Each number is 500 + 25 x the weight over the matrix's rms, rounded and kept within 0 to 999. Layers, rows and columns count from 0. Numbers have three digits each.

# o: layer 5 attention output (transposed), 96x96, rms 0.339, rows 20-31,52-63,84-95, columns 0-47
# v: layer 5 attention value, 32x96, rms 0.247, rows 21-31, columns 0-47
# gate: layer 5 MLP gate, 256x96, rms 0.28, rows 0-69, columns 0-47
# up: layer 5 MLP up, 256x96, rms 0.298, rows 0-69, columns 0-47
# down: layer 5 MLP down (transposed), 256x96, rms 0.166, rows 0-69, columns 0-47
o20:455496504465505475499499488523490524508507473512491548507495489495524508502484511517500487489509529507504521527496490492454494526497470482523511
o52:513549544490496556515472520529525499489528535521520510508495524467479545480555512564522491537483474470507508482543522442470514580518476512487483
o84:494504491481517459444504499530496496504523519467484526523529502550541491453517495464487527484493515522495517514472569490462480496466515508462511
v21:477524536536505506491486534462533528501473499498512492481444530509481471483481536504472520492507507494450477496507483531487503509507514494489502
o21:467521552501523514517469481505447534492437545463500514505493490476504482513466499474487555433508498499484552511539482486529480475495494527479514
o53:501477500468462524472468488564487507458493452535491498501481501494491499545535463519527453500496589515529525527475496517462544513497491519518472
o85:517471486494470521506504491526502477512531485526477554519483491491529487514521505520510513503530501496533502459519530516533520484484509505535490
v22:546497445491508509527492489526465486525491475508579522531503494462513496488530549508487527471526529510507502482477530512518479559455524493536519
o22:508507489489524473480498449490518529539487462525525468498511514512474529517523529538511451492534487509488500543462519512472506569488495520549518
o54:512504520508507505518526525478483454451479516469499505476525500515500482514520452537525510511499539485521503458505491480483461497518565489492493
o86:435505504507485499514512532506506497512486521519499534504499505474515503484484518513448510446528503526520490519517459489504462496528493496495507
v23:564534496521467493483496468489552485511517500524511484479503475507479445497492483567470520527505518462524522495493467520505504437519470514495497
o23:488492474491478516525428495540507501505474516517504484476514487477466525527478512513463488480479482472546443494485499495482520455537454467527488
o55:508516582473518445521501496483498506522489493498505510479484520478514429490493492456473499427511477558483504497532473503535523469527512531514476
o87:516480471481520568493494534528496484520489490467480520508486476498499482483514510492511489508537471516502510510484514529477529478480504509523499
v24:466447496496529501485517531509482499531514490497527494536473461534456491526509482493487487477484478525537519452521492505490515541490494488529483
o24:480479511523529499485508523524501515482479518514522465521516510552471496515515493474452507534534481561517461471486497504514489503512529510475501
o56:486489483564444473478510474512461512453500498542500519467479461531515517533472469494526521534538511556516519472515469505500473527532502550530479
o88:485516475519523480514473478490503497489492511508483492512513534513528512490458518514531491534506508481463501523505535507501499483494487484477496
v25:497544494490431500461488487467528536507497508493452518500477441556444471503509499525501474469483450533510551545496500508500505477461518526511522
o25:487564514449518481484546477509502520496492498532488511528521471499525512477487540512515530527472490541498465536483520476487475512497521515536522
o57:477484523507514485482481511485506531544544494463515495502474488509502455469484535522459492514447529500496488495489523573481509494537496480435509
o89:504464521497502469560509520489501458478498480496528473489524508475467463522508467475491463472553475473500537494525483485413467531513515503513486
v26:531508553531479495507497460487498467522450503521493520529527497480453504472481494508515506507550519514506444514467558538499515495545468491447507
o26:497546506493517484504532491481465508525493471546495494489504530529471495445514465524500476464533454498557515552544552508505531515512482510480524
o58:517445541513484557504471507429520506522500471480493480571512494451507496545502530523496515506485474485487492487480522485542491506513519524497467
o90:485492494456522485492495499547515482471546518520451484446495466514479537489455486456516509492481542497490535464475441522516524466489517500503507
v27:495485464551498485483469490470443474460505502514515499509463508535495525497506528468483459479504497527517488500503531479488507444515466513492515
o27:468479504497479455507509508459506499503492491508482455496479504518519537492465499469447493488454539515459442489497463476518506500519502460510478
o59:472483488533486492482516533503518498428508525481478480538466533497527499550539511519487506467531568515498536514479565503547486498490464487537517
o91:498488501472525501515489508491569488469499507477514484466526522527448496515504492466556517534501518483493524496497452531459465522502479505485477
v28:534514499473511491482509512499499489520503505504441490521435538561530493482495470484487487493547494505530476502500467468514495502506514519503478
o28:495509472474523548505519508509515510496511486530496469536508509548522502517500506497509525506519489509489448508491475488483513459487523511505484
o60:477522473481520475415524445506477461489501462500466498482475497461505502473532501468502528470518483508510493476497517483470500530468436549469549
o92:476515538486511462541457506517486532513520510511516512484491481487482490494471498475480491489510490514511549506516516524510493512497483527464495
v29:482531511509517514476507524498468482522500498510502516524533497453517488517517500509518546468517475518512515488536548521502488472515507514493473
o29:493481484530527432513494513530497476479468496483503585489528518490488503504451470489511531500522500462505551549479512519461521474525536556487493
o61:476514486493507493504522480557512511478540498480515547470510480510515473476529460572527517515451556487527490495488520504492481538446476490493461
o93:537505467490471483481469494496493517491465507507498470466492494484460519530494476453501527520468452497513458479490511516509524485501472525486499
v30:468504537488511522502511480504465438509469505502486462511475521490488475492516519533524496474493480486507496503526516494495453483504520505490481
o30:496517486537514489500436511523490511514521520494504490488471500523492514481465495517475493515487483488494516469488518525492484480502485512484488
o62:517466536496474526452539520489513487530508499473473519495477504518514502518474504489516509483492516535508444523554471478523533508458511505526498
o94:482472456482512464492480478491488475496543466504514541520468468516527519497506492478489506538518513479510548507491534502477478496502465497503514
v31:521521487506519506503465507532485502513449514501452489476470486542461509512512522478476504522509497463498462475507518525491527497477511513525485
o31:494474504493467534517480491505542465484486470498489499507532489493491476530457490474491520486489475487471505481491537507539514500509512522531518
o63:525508523494503489536450467494480493476477508510518508513499526434484546560546507475529487524524560450536494522507463505433507472517494522451502
o95:493496480463481435468507533443523497479497489463491518511465486553480469475475528499495532507495489530521495456478518507512474489499484553478515
gate0:515455502489491530495474518477550548479491514539460507463517487487512491537474517494503519466512541531505501452496495506473514499464478499496498
up0:455511497474458491510488529524502528524470511501503497490499478489526513479489487511506502454512488542492546461462527498506495483493448483497514
down0:500494524500508477485488468510502501445506526524509498510535522500501502484440455496516496553509514509506468484477498541495495516491513530511488
gate1:518494494513521501515537501547501518502495492491495504505485516484466545490498513493522489514482519520481502532473507488481503472496495474516468
up1:482478483516512463463507497520488521474485495500482536490522524495514517474478503550515486502491530510534475517500458507498518499481500486505510
down1:548494543517510453511507519498486510502491458539483502495467517521447484475466437461492519483492478499508529473501514517466489495536499463524543
gate2:514488508536482516529493482489475529423530491479554473507500515516491485499471501524470517493512535447551471491513505448486481518501449453481502
up2:520474507502457492468525496484487502471493489459458508532527516514466487472465498463527515520548475490519467524512517529511520480504522436542507
down2:506486492438463483526532503520520492476528500522508484521497534503510492485493535534485511501481535478498494514527504508480539518474504481499530
gate3:444499492451496506511495467495503528508488475543451474522494484493480474452493495515515495482487544478536490520516522469447502496472541492490520
up3:541521477512487503536519503524497507489466528548498501513465481524526482515479532522507440509526506485517485496530460437472493482452535517429460
down3:475464521491502493519488505501502486488487514494527531484522514449492514466520521550496521476531517477446528479552543508503508539534486512509503
gate4:540518497486523502492505479472465494482478487498541515472529490471461509472504505489504511492497483484499463476541528504508463466511535538520509
up4:467418521494498489508491519497504489486542502502482469492491462523503500500438479501472481513503529519490525494510498522531494494523541469500491
down4:516509516478507515493530466519535551494547482502480514498517499515528513471510506528505487492473496484462539484514486537496526543489488508484503
gate5:487493551552486516515527458514467524464524479493483508529480493546494486451466493509487569502531445510507530493490493525503519458498498529526541
up5:511522509483487539493517501462500464478507512500497486536484441515490540522531539497502546537529503468519496486501535536498560552512532484484525
down5:492512507466495485474515531518499538454520538509533521485520513511512468493475441480448554459474510510472481448510488537552478507508495535501485
gate6:471498496467457522488510526516481482479524512518507477501538508521516474523553475459453550471528489500518520520502534466490508528499492473460477
up6:511509484517500484469466528528514485503464504498480525506517505519497532457470467527469460486506506516475476530505479514505478465488476489493475
down6:489517490510476529484503512497458453472511504493506524509518458517531456544509530492499483491471518489495507508576493520482505547498492545488480
gate7:514476469526509520519501566484520487505547498543494547580533503466506492500545487455545528488523506524517496459562515512519466523481492517509502
up7:517501505489499507497513460522529526485510470479484540469497497516508524536527476521499486533506555465484481531476562457483474528498521485486501
down7:486528505504511470480485482479442471459473524474478502500499500512527486446463512507522507508495501530487543520496479498526503524532528524504535
gate8:486497516531485465510483486480483533467426509474459528495527479526521517526538492513465484532510473514504495473505529479466514458531461512487529
up8:470505481479475503535521534526461487515456518526523530511509489475519468483473504478523531517468488520512522526475515479518541494429507563529496
down8:485494559481475479525542532514513538486473525494514504512529511491498508481521525489467505526510535509489497468546498495455515499534480492512481
gate9:486499486496524471519496477483508486504510466507501517497478470522503462520544496508489497479521523459501495456526540439478477505508512533486515
up9:498475497536501459529530507505484527520532490462469454518504522524469537509452490508456496518483511519496531527471488501478506509514458488510489
down9:525484509473464505495493487492523514467527550502496538510483469502501442520526541481509485510553489452511483486537511504556500506499496491482454
gate10:503497501539496518503513512506526496438509509515485545493497523478467486504506515510480497501498502477519492524534498516546524530539492473511478
up10:559528486475525517480449508478493489471502493514480477491479522485530502486487510534489450506558502460535482475492558506503489445556497463490499
down10:525508488513492547507538486490505535484511524502520515512482473554512521508466534497506514509459509510507476526519545487574513532505521494495493
gate11:501513488491541522456470511493493509534494539519531503473484518480481481497547516505481505486476520470482519490459480477527492507472493472496491
up11:529490477482524454522511478484542504482487466500493530490488480523516468512498490501486518514507490523475461491490503524484522501463496474531503
down11:482456491514475490523531508493545484508487450505516490470486514489510442500471533522484542478503501476509482479470501490493526488522488479491463
gate12:518529446475463526486515481517462507481521481548511540547481460476509518476501512489523473461471493520501454530484465498496518496466524493522464
up12:541518502519508529532530510472526485473513548484500477544475488512491500454494526482505489549492505511513480486536521513525521541469531455514472
down12:493491499474526505526519539475485477523507532462512528496508520454495479576515477511496545533522481503456489538490509479538495503526528489474549
gate13:448505474497500448558448531509498496489507483443500495489501515509470467504479488518525506509496494513529505581479476483501497504540515475479553
up13:505518479454527514515470480516442459503526511489466511448538502518519513498487512484479559485521468471545484505493528522465502470494518494457508
down13:517506470498477473485516471484472508546479500482539468539467504505482553526542539497534495509494543462488488453492493459464498465453547535505475
gate14:482532529509499531549509517491490465440534477471488538493495502483492493493516512490515472477488525522532537493548533518504499515523500515473533
up14:462471460515489491485495495486495462511486520539507494518520455484494502497472495529482500506470505544494468519503523481484510426488551493470507
down14:452507515512519490482497492506509474472499477483465514571468497491557459529453445443485527493465522504484499527476512491456502501523474495484523
gate15:539513481523507509496482533511478472481475512525543521515457478536508518488505504480473540513469473537479475506495537505488546505506517487517506
up15:469485506477481500492524506461514455489541534511441459481496497498490499466521484502485484512505499462518497447516497498499475488505525521532524
down15:504513527530482508513479504471504513481505522497491439504480468501483509486531514459476505471418486438455489524469462507444527479523511528478484
gate16:500507502518499494477521511436526518513504535470482476526530498487470534510526482510510512495530522553518486513555507476507486514569534515525544
up16:490492509516490505454508433496506539501475521481476475526584536491491575529506494521527517486504464513517453510484475488470491501510499476491536
down16:531490506490538492522504491519493535483465528523487514510494469495531537461480564490470489466523536519534516501538474500509511538526467514511520
gate17:491493473517486529503519539467464498547500511544505485522449503507500500449536552507522522482525477525534511494462523501523504483486495508507484
up17:497486491488519488477480486519496502518496450500495448520479514471519533478484539490518485495524499534472477487507529493447525465508437479526517
down17:469495549554483457446495491501489540467482528468496482474457478496460527446526483523495536503509516518489489485487456495508512525471499492461488
gate18:527487537511489456516510501493503501484506505509503518496503506495518494532460499461550499526504480540541537457469514449463515488475436516538506
up18:519487530485462501581475519511504511535514458520528468497455507523452493533560516490509499533473527477535493504464501479496435497497547493534459
down18:474522513520499523505539459510457483465470484539524481512490508484492466523465515476498528508528524509480484498538542498521501515504486545493534
gate19:518535565507514473463543514489489480501486495506523520494509551537464496502480543516435449477508495492493534491503521572464478494520498502495507
up19:554452462498488543530438482502466509513491499578452464465490505459487487491506504511541499517524510561423516522505499475457496469525515463516503
down19:554516520513500546493502506506460515456548537479512465490511481487512526546512528509562498502493509525441479520472484509476513471528506535517496
gate20:496507507512492509481492535523503514517501512477494498517501497518487477495506498532511510514493512518486514494503526529517510484487490548509504
up20:523502496504500474463474513515513484502489472488486515515486503502503490501469463514501499512516506499512530509502508518537533495499485511500522
down20:499524512504493489513528494478509501499500517526507487473519495480519506481528526496491495488536477489485487493492501481478487514504499482494499
gate21:477473470529482495547480494508509481529493495518504530495489520546579571505493501517506557468535523509491520484515485492489530516485508507492476
up21:480489485521449516490512508524492483487495490497509577507510512501525530472506477463519493503524505541545493515525482532542514501459485530507521
down21:480444489489481535500534501506511521506460494503469473496483530517497493529449542486500512524464472452530540487513498501460525489512496493472441
gate22:494491518485527508500525501526499475507517503517487517536509517479477487469500506480483492503501528508476488479504462525444487520491498457503502
up22:497510521505500506518503479494520516532507469444462545493492502476470530519537479508491476492466499500516558443469467509534480454479540493513486
down22:490493533506543448476483499521506508483511492508512509494473494544490491485501470524501529469510459534514506508461462506470526530488497470462522
gate23:532481467506513556526492542516530470500512530541477519483506516515519478510527501508490495495540495549458519527464478464523469499479548471499524
up23:459493528509535448479498487492469517460482575514517489513526501526531507513493500463470510508466514494471526498481476480532478522507477560539501
down23:524542494504498549534482515504516489491487473534525483478479543507472512499520551518516495481503529510484518528458516493546516496533555468501473
gate24:527525480486483483499601486535502486514475489545530522489521514446487535466520512511470507501463482488458496517484517522514455502472492509508448
up24:531482507531466509525481486525455495497526500508445514457507469532522527407513495515489454510506510495499457566446500525477498464525512524533554
down24:555501517510467495465534474482470492513499452525457462558528478485522523432510514489515483536537519498506535489487496466496412483495511515537524
gate25:513472467557479517449490502496471546492468507470528465481543495502494497470530498478521473432523544479500515516480491452448491508499502543512481
up25:521484441516483550500502510470501537536481514496553471476529509540530473517495466500513543538485512502523485522502499465465460505535478500455513
down25:515494512496516490521529514478499497487460499506489473512452530497467495566414460555485506509498478482518479527508493492473480456493527445522567
gate26:490445491467557496488550499521511489525495516509468468522514466462507542468499535533511462498460440506499477514523441489473523522526474505456508
up26:525470486492498490487491488465452492498473513481493480529523507486524535518495482521490448469505525502502528480513504495443525506467516467492536
down26:514473505508520547527463481488543485463543493469529479491556505486503507468455521470489529463467499465458480488490502523481458524506475492510480
gate27:462465469521496498527481515491538516494504516462494497486515509524536481504474495455506494517500537503503521483498491546511414540506457523510515
up27:472500474497465501487516511490538486535537466491526474481488498544517467528503496519504516507507514490482482451494466484517481536543528475451519
down27:526483517483525560522520513502507451495501460497491494506513456487537502524497515528486501485519459532508515481502506502517563492524522459506469
gate28:452500502543492500544425487493501519499499477549532475536504506502455508493497502459491502506457423512503518499494495535497453485514533478531548
up28:469523459516504502500499528522489494476498535531505507490484520494499491519519493479464520502529465495523498487487515469493526442518495518490490
down28:545466468491492502488500504486508520501496488468471493457527530532529561486522492509519421490515516535544503528462494454453563468506515477507453
gate29:500498485573507508517496507515500480504535513515491481506489527498522481483522496520502490502517515498414485524500485501499461541508493465560556
up29:479464508524503516479509475508503549508495487529482543505518507529490496489478485494500500584509516488518532470519514480524470482450483515460494
down29:491500501489485528491453486497477497512484526500480464492524503495525551536503527513494495499443487460504484468478499486504496503469494510545484
gate30:452510527478480525493492485476558496484483504462492526488529494523507502482501512465493518517524515461519457506460568446486475491514477459479523
up30:496480478507482469520537505505497514513496445513487490555488501497511497500518491518508513505491469488457488515525500535509498485505527548468507
down30:489491487525483504470514489456491482494520494518490532466505473520487448504505505466479530502491490492481469462504493491510520537530460489479482
gate31:516490522500452542541501479529487494499480477519515486491495503470523497499516455505469483502484483484492503506477487462540498508508501481533512
up31:500510477514528512523475474488525507507490509493484516480517513499491504474470536503546444521486473496494490529482514499511505481491461489486496
down31:520484499510487427490516556472482496500505509494525539509492473492486495511530473517506552538556509473526511478502506506457516516531528490486493
gate32:516475535514469456500545528475499509478506565458505511516465494515503492520559534489481489520464498463510479466528520520466502478524459493492526
up32:532508487507467499493423499493497500442554428493527567473505481480497484460501470473493532508473487508452553500511468463510509520513482454494495
down32:505518506507497503471492491537488535524468547490507545508535454517551500499482513489506527467502437496435526434450460505517458503548472542511556
gate33:466458501497483484518472453532496494502479519526512472523492506510485503464470495491447549507501487490534515520482551521476488485517475482463482
up33:522517480518509531503504513479515517541488510531496527520485495529523475473522480503491512542496515555551462501493519566490474477503504515509545
down33:478505473506472530481530493477540465490540529504504539478454532482507517506527504519488494486508497551513480480522474496507537514448525514529459
gate34:510492505536498533469486504432492494547460480546523495491448504481509473440485492503453519489489524515498524519480507506498465487454558497517499
up34:521487487495496474506470532438506479564466453483487494484540496502479475500467507470527488503495508501508495514492438529504484492487479504518453
down34:510514524508495477474512465512478462534511526445481480492486447513488491469477504443478450512497467472527468527516498474494513532520458532501511
gate35:490507478501514491494526510475496469460495519495520523500473495471504475515493469494464529505485550501522498533465511527504493471477478519460474
up35:542527453489480541486511528488537450482511495475506517535533504497504531475509482499503525523485493486474480535507500515515525474460507501495491
down35:485505503506500458471486487538526500508551531527509492456467517513521475506485478458496513486535527480529482522498478504519499489482440500474486
gate36:515496511534480454520534483465511477533532505486508480516501493526459480467504493492450512498488543477522459517504528514491504509468502509507530
up36:458503521526517464494544522486468539515497525506509479503468501481478480516474471470499468556499490448518490493504489496460510524498463501519493
down36:481475490520487473474532470496519477489544533497445476462503469488495497474485503495487499519495506546515536461450460460520454496562488496497506
gate37:478493505536469498472501489514535496525514473526488518472465546489556492525520488481482504485476514464456519449500501477443488543507514438445501
up37:526495474567451496497509495519499475490507482503537570497455500496530486502517461487527470507495528495502525465490477513477471553453524455537476
down37:509535519504496528479541483485540493514484511480456484498510523481526486519524475484490515521493486506485532510543557483522557495510480538529514
gate38:509479516533500540445525467472488485489489491528530524530497567473513550502498589493469534514502425502505498520496496528494511488449481489509502
up38:442507534484540501504513528525510508483512479505511526473534540479561488473460512512509496475492427506511534510507506469487475491482474512516539
down38:461525505491461525474474430497463519534504492494464490457500500481489533495493517535514542483480525490522464455520493486471512487496534528492465
gate39:486506492523549517516529495518475545484493508546537509496518517493504513510485487540479475492444473486466523485503477477508510504491477499505492
up39:501521493506530476482507487510451575477511508507539478483498504496509453503492504518499472480474508506502520502472456519518487545492486489522524
down39:502520460497472524500503494522531502516522481471496504524499505496468521514498498517547507501502540489496486484523508517480506463484493491485487
gate40:535493456505474490467513459485510496489524528513537524492477509494507564492463485514453488531473482509457512514480474501484459557519492487488521
up40:493476471494534439510535486465517509522488482484497450562508488494521504490482489480505537540525510498489523503505502536505482480533457484533506
down40:515515498526486558489472480521523508572509523509520507478456520543474524496529556522516485490509482507514501491473513457507475481560491524455519
gate41:523498492489521514492508505529526480493492507506484488465487518519525490506527491484508459490556501541463547518505451458503503494496477527546481
up41:500476524473513509531517510510501487495492499546481461511488524517514501487500490495513495526482525520483480514522539502536485507521489500494478
down41:512533493560494514520482481483502519525493484491515520509484492488464474469505506502472526517520483467544514502502499495519484502503493502467519
gate42:486531532532453498504490485472500485476485468498488512489486505548464483522464506500515518514503498474484477489520485504472500504467536473486510
up42:559518489529468482511517505512454502526488464512480495524523494517523486485522488508522479524496516520513512457502479526491548486499534513513506
down42:520543488507496467506481494520529507522475469515482508462498497474477476483530498490511496503475521489510447449529507527521503508456458557527499
gate43:490504512471517500517502521467474513479482527542494496539476507504501517534469526481524482492512509488515521503528516500488509532480467512532495
up43:472533501482478499521496528504487483464497504506465489533520487504507488504520504492534493549488478484534502525494503483506535496508501487518513
down43:533523488493516532437511490479514496516511487522505523510483542494472458504475521533524492505485524455458491507498501487479465482513484540488486
gate44:508488512526457530462518473500452501511541475517463499548530482488479508470513485504459480517514475519481484499483506497515549578505529494480531
up44:493578494516469512486485457468552487496521501483514501508540538532516515494520506506444547508487499484507498478488541472485505502482498468503497
down44:500482501484504510496496508529502571534518456499470508485481488508514476506504470517487482496550483465508464493488527476495493494469506515488497
gate45:470466509492476539502521491462480461456522529565512559509471485501487520501565479490504537498514556511542554481482520526507471520486472495497505
up45:513489487528528540549517473481499447456502506510505499503572475525516511514550449472532453556496488523497534535495499479526487480450513500497532
down45:490488481500493536488513491501476524526535459548487519511483497504508472496509517469488493503505526521503504512493546500503483515466503446534500
gate46:464474444509439533514604467509462468504494517482495522460500522540492528499518497509491487506477492535507482493549487515470522484484499508484479
up46:526532538498545522450483539498556494513525504494488477460495525517484524503507520482545524545478489533500515527459502510474523553485515482496569
down46:514523510504534475530517517506515458535590536489513504494447491505519486530491510465483490520477480468479493460494511465528500485514504529479483
gate47:506475560513468507498487485468526473490518475484455499492537498498498518510502528479481519506471504494513462480505531478495467472522483514513515
up47:494516486482536525525493488458534491527535466504483507517520487479503476487509500477466496491436499527507497488480498501486465518546496507502529
down47:514478485522466571482513469515486463517530500516497506508544514508510485506519506520517527508502533464486474504525461529497527477505491530525498
gate48:480524485526508503479557462528470485516514521458477486501485496499526478510543510491528513479551515507509480471495454510510525511477490496520513
up48:449488507506491468508498486470491511494481504515512485491467499494446499518512491478513529514467489519482511504489511511501523497481549514453509
down48:562495463488512510441489471512494468476483509508488479490501503514525477544448528503510502458522482486538517487529541494493456499520469506496433
gate49:469457456459519514512505492520498501482503581504493515490513490509516527487493468465491506509509499523525465484507494455478525507482519519530512
up49:519509514511522452486510482460477474478457493500524514539490520523492480518505504501475529512515519476500525501527481513516463489504523511534494
down49:470509482482501488509502506535571501528542530528478503498493467489513497491478458475537504480486460480525510516503504528511482505516469525499492
gate50:467525476539524512519526459496511551527500522514503501471512487487511506489534510528486472541463448529499472531501484523519484539483508483497490
up50:523503505486519519508464507479514507511462572456483532507503453493509500491479528503526482508481474492498501504482522476517499493500485509506486
down50:496492522521498545510535529527470482524499502544512483499506509483543541495471483491513564525491558517504496486529526475509482518513499509516532
gate51:471495460523465470519552498498459472465517492478512498531480486496556546502513535489500466479503478521495546504520523491529525497553536474479468
up51:527511509517489511499440510508494516551489467512493515508540541497487506504528486513513500536495485502517450492433460492489462522484471493543502
down51:510501535515484510521511522476526522481498519522525508507533487546493535466473504536469499481463498500480554470548524475534503550491555466467501
gate52:504479490437508529529483529504544490500502498507489486527502492498526455513516533490512478414501538504484505501514507501539460519492500434505455
up52:505496514497493513503514488495489455521524465507487460532513485529506556520547488480511503532493481505528497514511520467507485521504499516482501
down52:515511494497527525490474470517472524460479459540514515525483548501498513495441525512483491489457539489497511534498489514492512480466512493504503
gate53:531477481509529509509490556435515514494507499490522468531541497455490493527468497538531486523474509486518490500479469466431493493512515482542459
up53:438521522527464476495481504471450508522505530500499495501516507520517471481478502515475495459466466474542516555471481458558496455466472491473511
down53:486573517523517550524450499499506470468522488456503525444482496487492468510467449481472497500464524487512497489499521475489512521497467451504471
gate54:512459497522452481527452548465522504541495500532474489504449431499473519528498487497472498511479527489551513489521531529480505509518487517483480
up54:539515451501494493463526499500519506493471468503465502492506542510488525460497478510528510470423485529472508532474493530546505470477515499496518
down54:532493473465502488516481507512535475544491522511478517488542464466502535476529512511547458465517514485515498533497519523459510439478466488489496
gate55:520575529552435505556482514511543491511493521509522487522516474508459536496502499507511548508507473492495508516493516505517533501518494465504546
up55:493505497489540495505538497503469470501505500471516489535519494498505521448513513486502465474519462542544504506516503431502469476453501544467486
down55:508545497511505478473506507501483477468534498503427517544490500484506535476569518465472526509512512475542497486494487512467446505515495529472461
gate56:505550520494488541509514545499506533499521502470538526493480521470506513509502463457512491486480513553542481482521506468500516508471508480531470
up56:517488521549460527515561495502514493512477464515504537509485513533482511501488475531520502517479544492525487527483477484531484521490499529523472
down56:503493494497527521516495506488490512521536539512491500533447481521477489506498553492505514476475443483469501464514558511493467462518466487498521
gate57:492504488506522532488481503485525473509516531471504465539524430505508477410478506487482515438530512506494498523480465501501498517477497543548538
up57:463526468507501446518487501524486515463473514513495507516481503475524521591453513493476428501473469507486488547490465516509485519499528472471491
down57:500526485511470498499524510542539499519470499504453475514518524501505540477538468484563495493488470495455456499515552494531447524530477462492533
gate58:493520479453524481508510512468522480529437477504522484527494480525487460482483493495484508501466420476498480473519527516498527502511501483494500
up58:528501493559493539501485495528492495481510532416469538518512434519476507544521478500490450536552466490544512527506497498477472478527491465478484
down58:552493487536513446480475482496485478487526519546485540478474537514487483490531468483482488442493473493511539532488496471439458488490506536502500
gate59:474510504522510479492519540525534517515501484483492463486532515484542505495521497454486526488505557522502522485513475518498477508492447511493551
up59:520503462477477481495558496504505472506497542501507509492505485494449506444477535473460518552491447489482409460528536484515550479496490484499489
down59:518488532495550518491480493499487497495485494482442532485504495494498500467515508502535483501543481473470512513483507469524470508517490521475508
gate60:505487470489485533507495516545494497524522537473507523455494482483515501494512480517521512479516507520502489483470512495510521501436470490524480
up60:477500511492512487558501501522476523510508500501518533481483495469481481475520499500492500462508500487490497480519508507480515504469502524483482
down60:494491504497501503483519498467509507512491518491499460505489503506482483498507524498474491535486518489463490534502482512509501492540497498535507
gate61:500501551505510471531485508470510483453474501495480520476519514541503456500489481472536548463531556507492501516492509485506517546468541484496505
up61:489555515526466498518500532508518487456484497513471485509496497487503455477544539502505501536468513500545507457493506504556513501512489486497503
down61:513457507508545443478500489509484474525490490500493488502521493502499481505551524472513513495540417466518482502485495529491462498522531546497501
gate62:498487495478547503493501548544501487536470496489501531507504507505476528444528547525507515501501452522491509538529495541500523516511480520517453
up62:503502472484507532523489519491515493514489561482514534481492478482487510476494527502490527446484460504467570504545477507489499546484489500512495
down62:478504521480484555500505472500492526493506517499501487512516495517503512510498476508476504539486504501479513536495492476513459499514527486493522
gate63:543482448539468464558497497538507462542487511521456500520473484505492526499508482542503477521503503466527533484502494490457505473542547491494490
up63:484479513537539536477529459491486537476498509532499439549507527539500507459459534498474497556514491530525473498505514522482512505451458452521498
down63:484491518513522534505495450453482528472494508483512526507450461526528475521542512489534486517471475517479501500456518514464499520473527489468480
gate64:510510513511567510491524552552488522501476482514539507534542512469500529524488525535506490506465502501506471547502460491449514484516505504513518
up64:491561553495502493486462554514528530486505456486507485466506528485487520520488461484497495510480506504478487507506478445507535507550524499488500
down64:472497493532490490499516516510484487523498539506468462514527515505497521493484512497507475511470509520454488512484516484525478456428519477509516
gate65:484495502469522489468509522482520492516497542491463534507475471504506515567522508509511550472521497520494502475516466489508505544525493463542519
up65:493505500524493479457520498538496476509513516483533537504525438498500487476468488518494506517490514519542514494517513529517529494475506503553510
down65:446484502542553499512500496514517479486464489452515498534509528511448484453490496484512482525527480525459513554492545482521474508501491489456538
gate66:519519486563447509516518512486473485492475483530492511508498456517519473474517564482511469512550541506535513438483503482478495466490521496503472
up66:507565482524443501511468522467467510534520518574471447513481523463511470464529524504487477513527494483495542451522548503463524497482539504540499
down66:523532495480494472470506418544445528522501495496491518489460538470520475476486531487503520536487531480491529493486516546446543525473508513486484
gate67:486478517498487490520505534441517470493533532482451489486523530467499497499526481460471490506527485503537532456495527517499507522489523492495512
up67:495459544444493497473515485530495517476487494521524511516466508476471523514495493534482537483464496491503463485435481497463505525515439513514462
down67:543466492503468516514512474488512516511479519535469484551528505476545514498490528485492525500515511454441480542511508523494503443509447506509497
gate68:508480514539480505488543515509484527466469546503544475493544520505503534455494484522516518495480520482534510512466466540504458501491491515505517
up68:494500503475518498468504513498492483501525524425477500488512485520484529508524469502534482471479462483484482504554558531500515460523470486519472
down68:530504498470468475450560490466453474489505516476452498481476492491518550471546532527445496437518518481498531511521523481521505528566478532463498
gate69:516460492560492469454517492457470479511501493498507503539515485516538504478502500490540428513474487493468500464454485508494504477502546507500439
up69:486569460553512513519454540533499473500547487527522520454517520474488510478513492484480528512526487478499511531483484473547502515533512532470483
down69:509538507537472470514535504503508493496517535511567555471447506494456518509496502468541507522521502532513494531491516493523472523492525549521494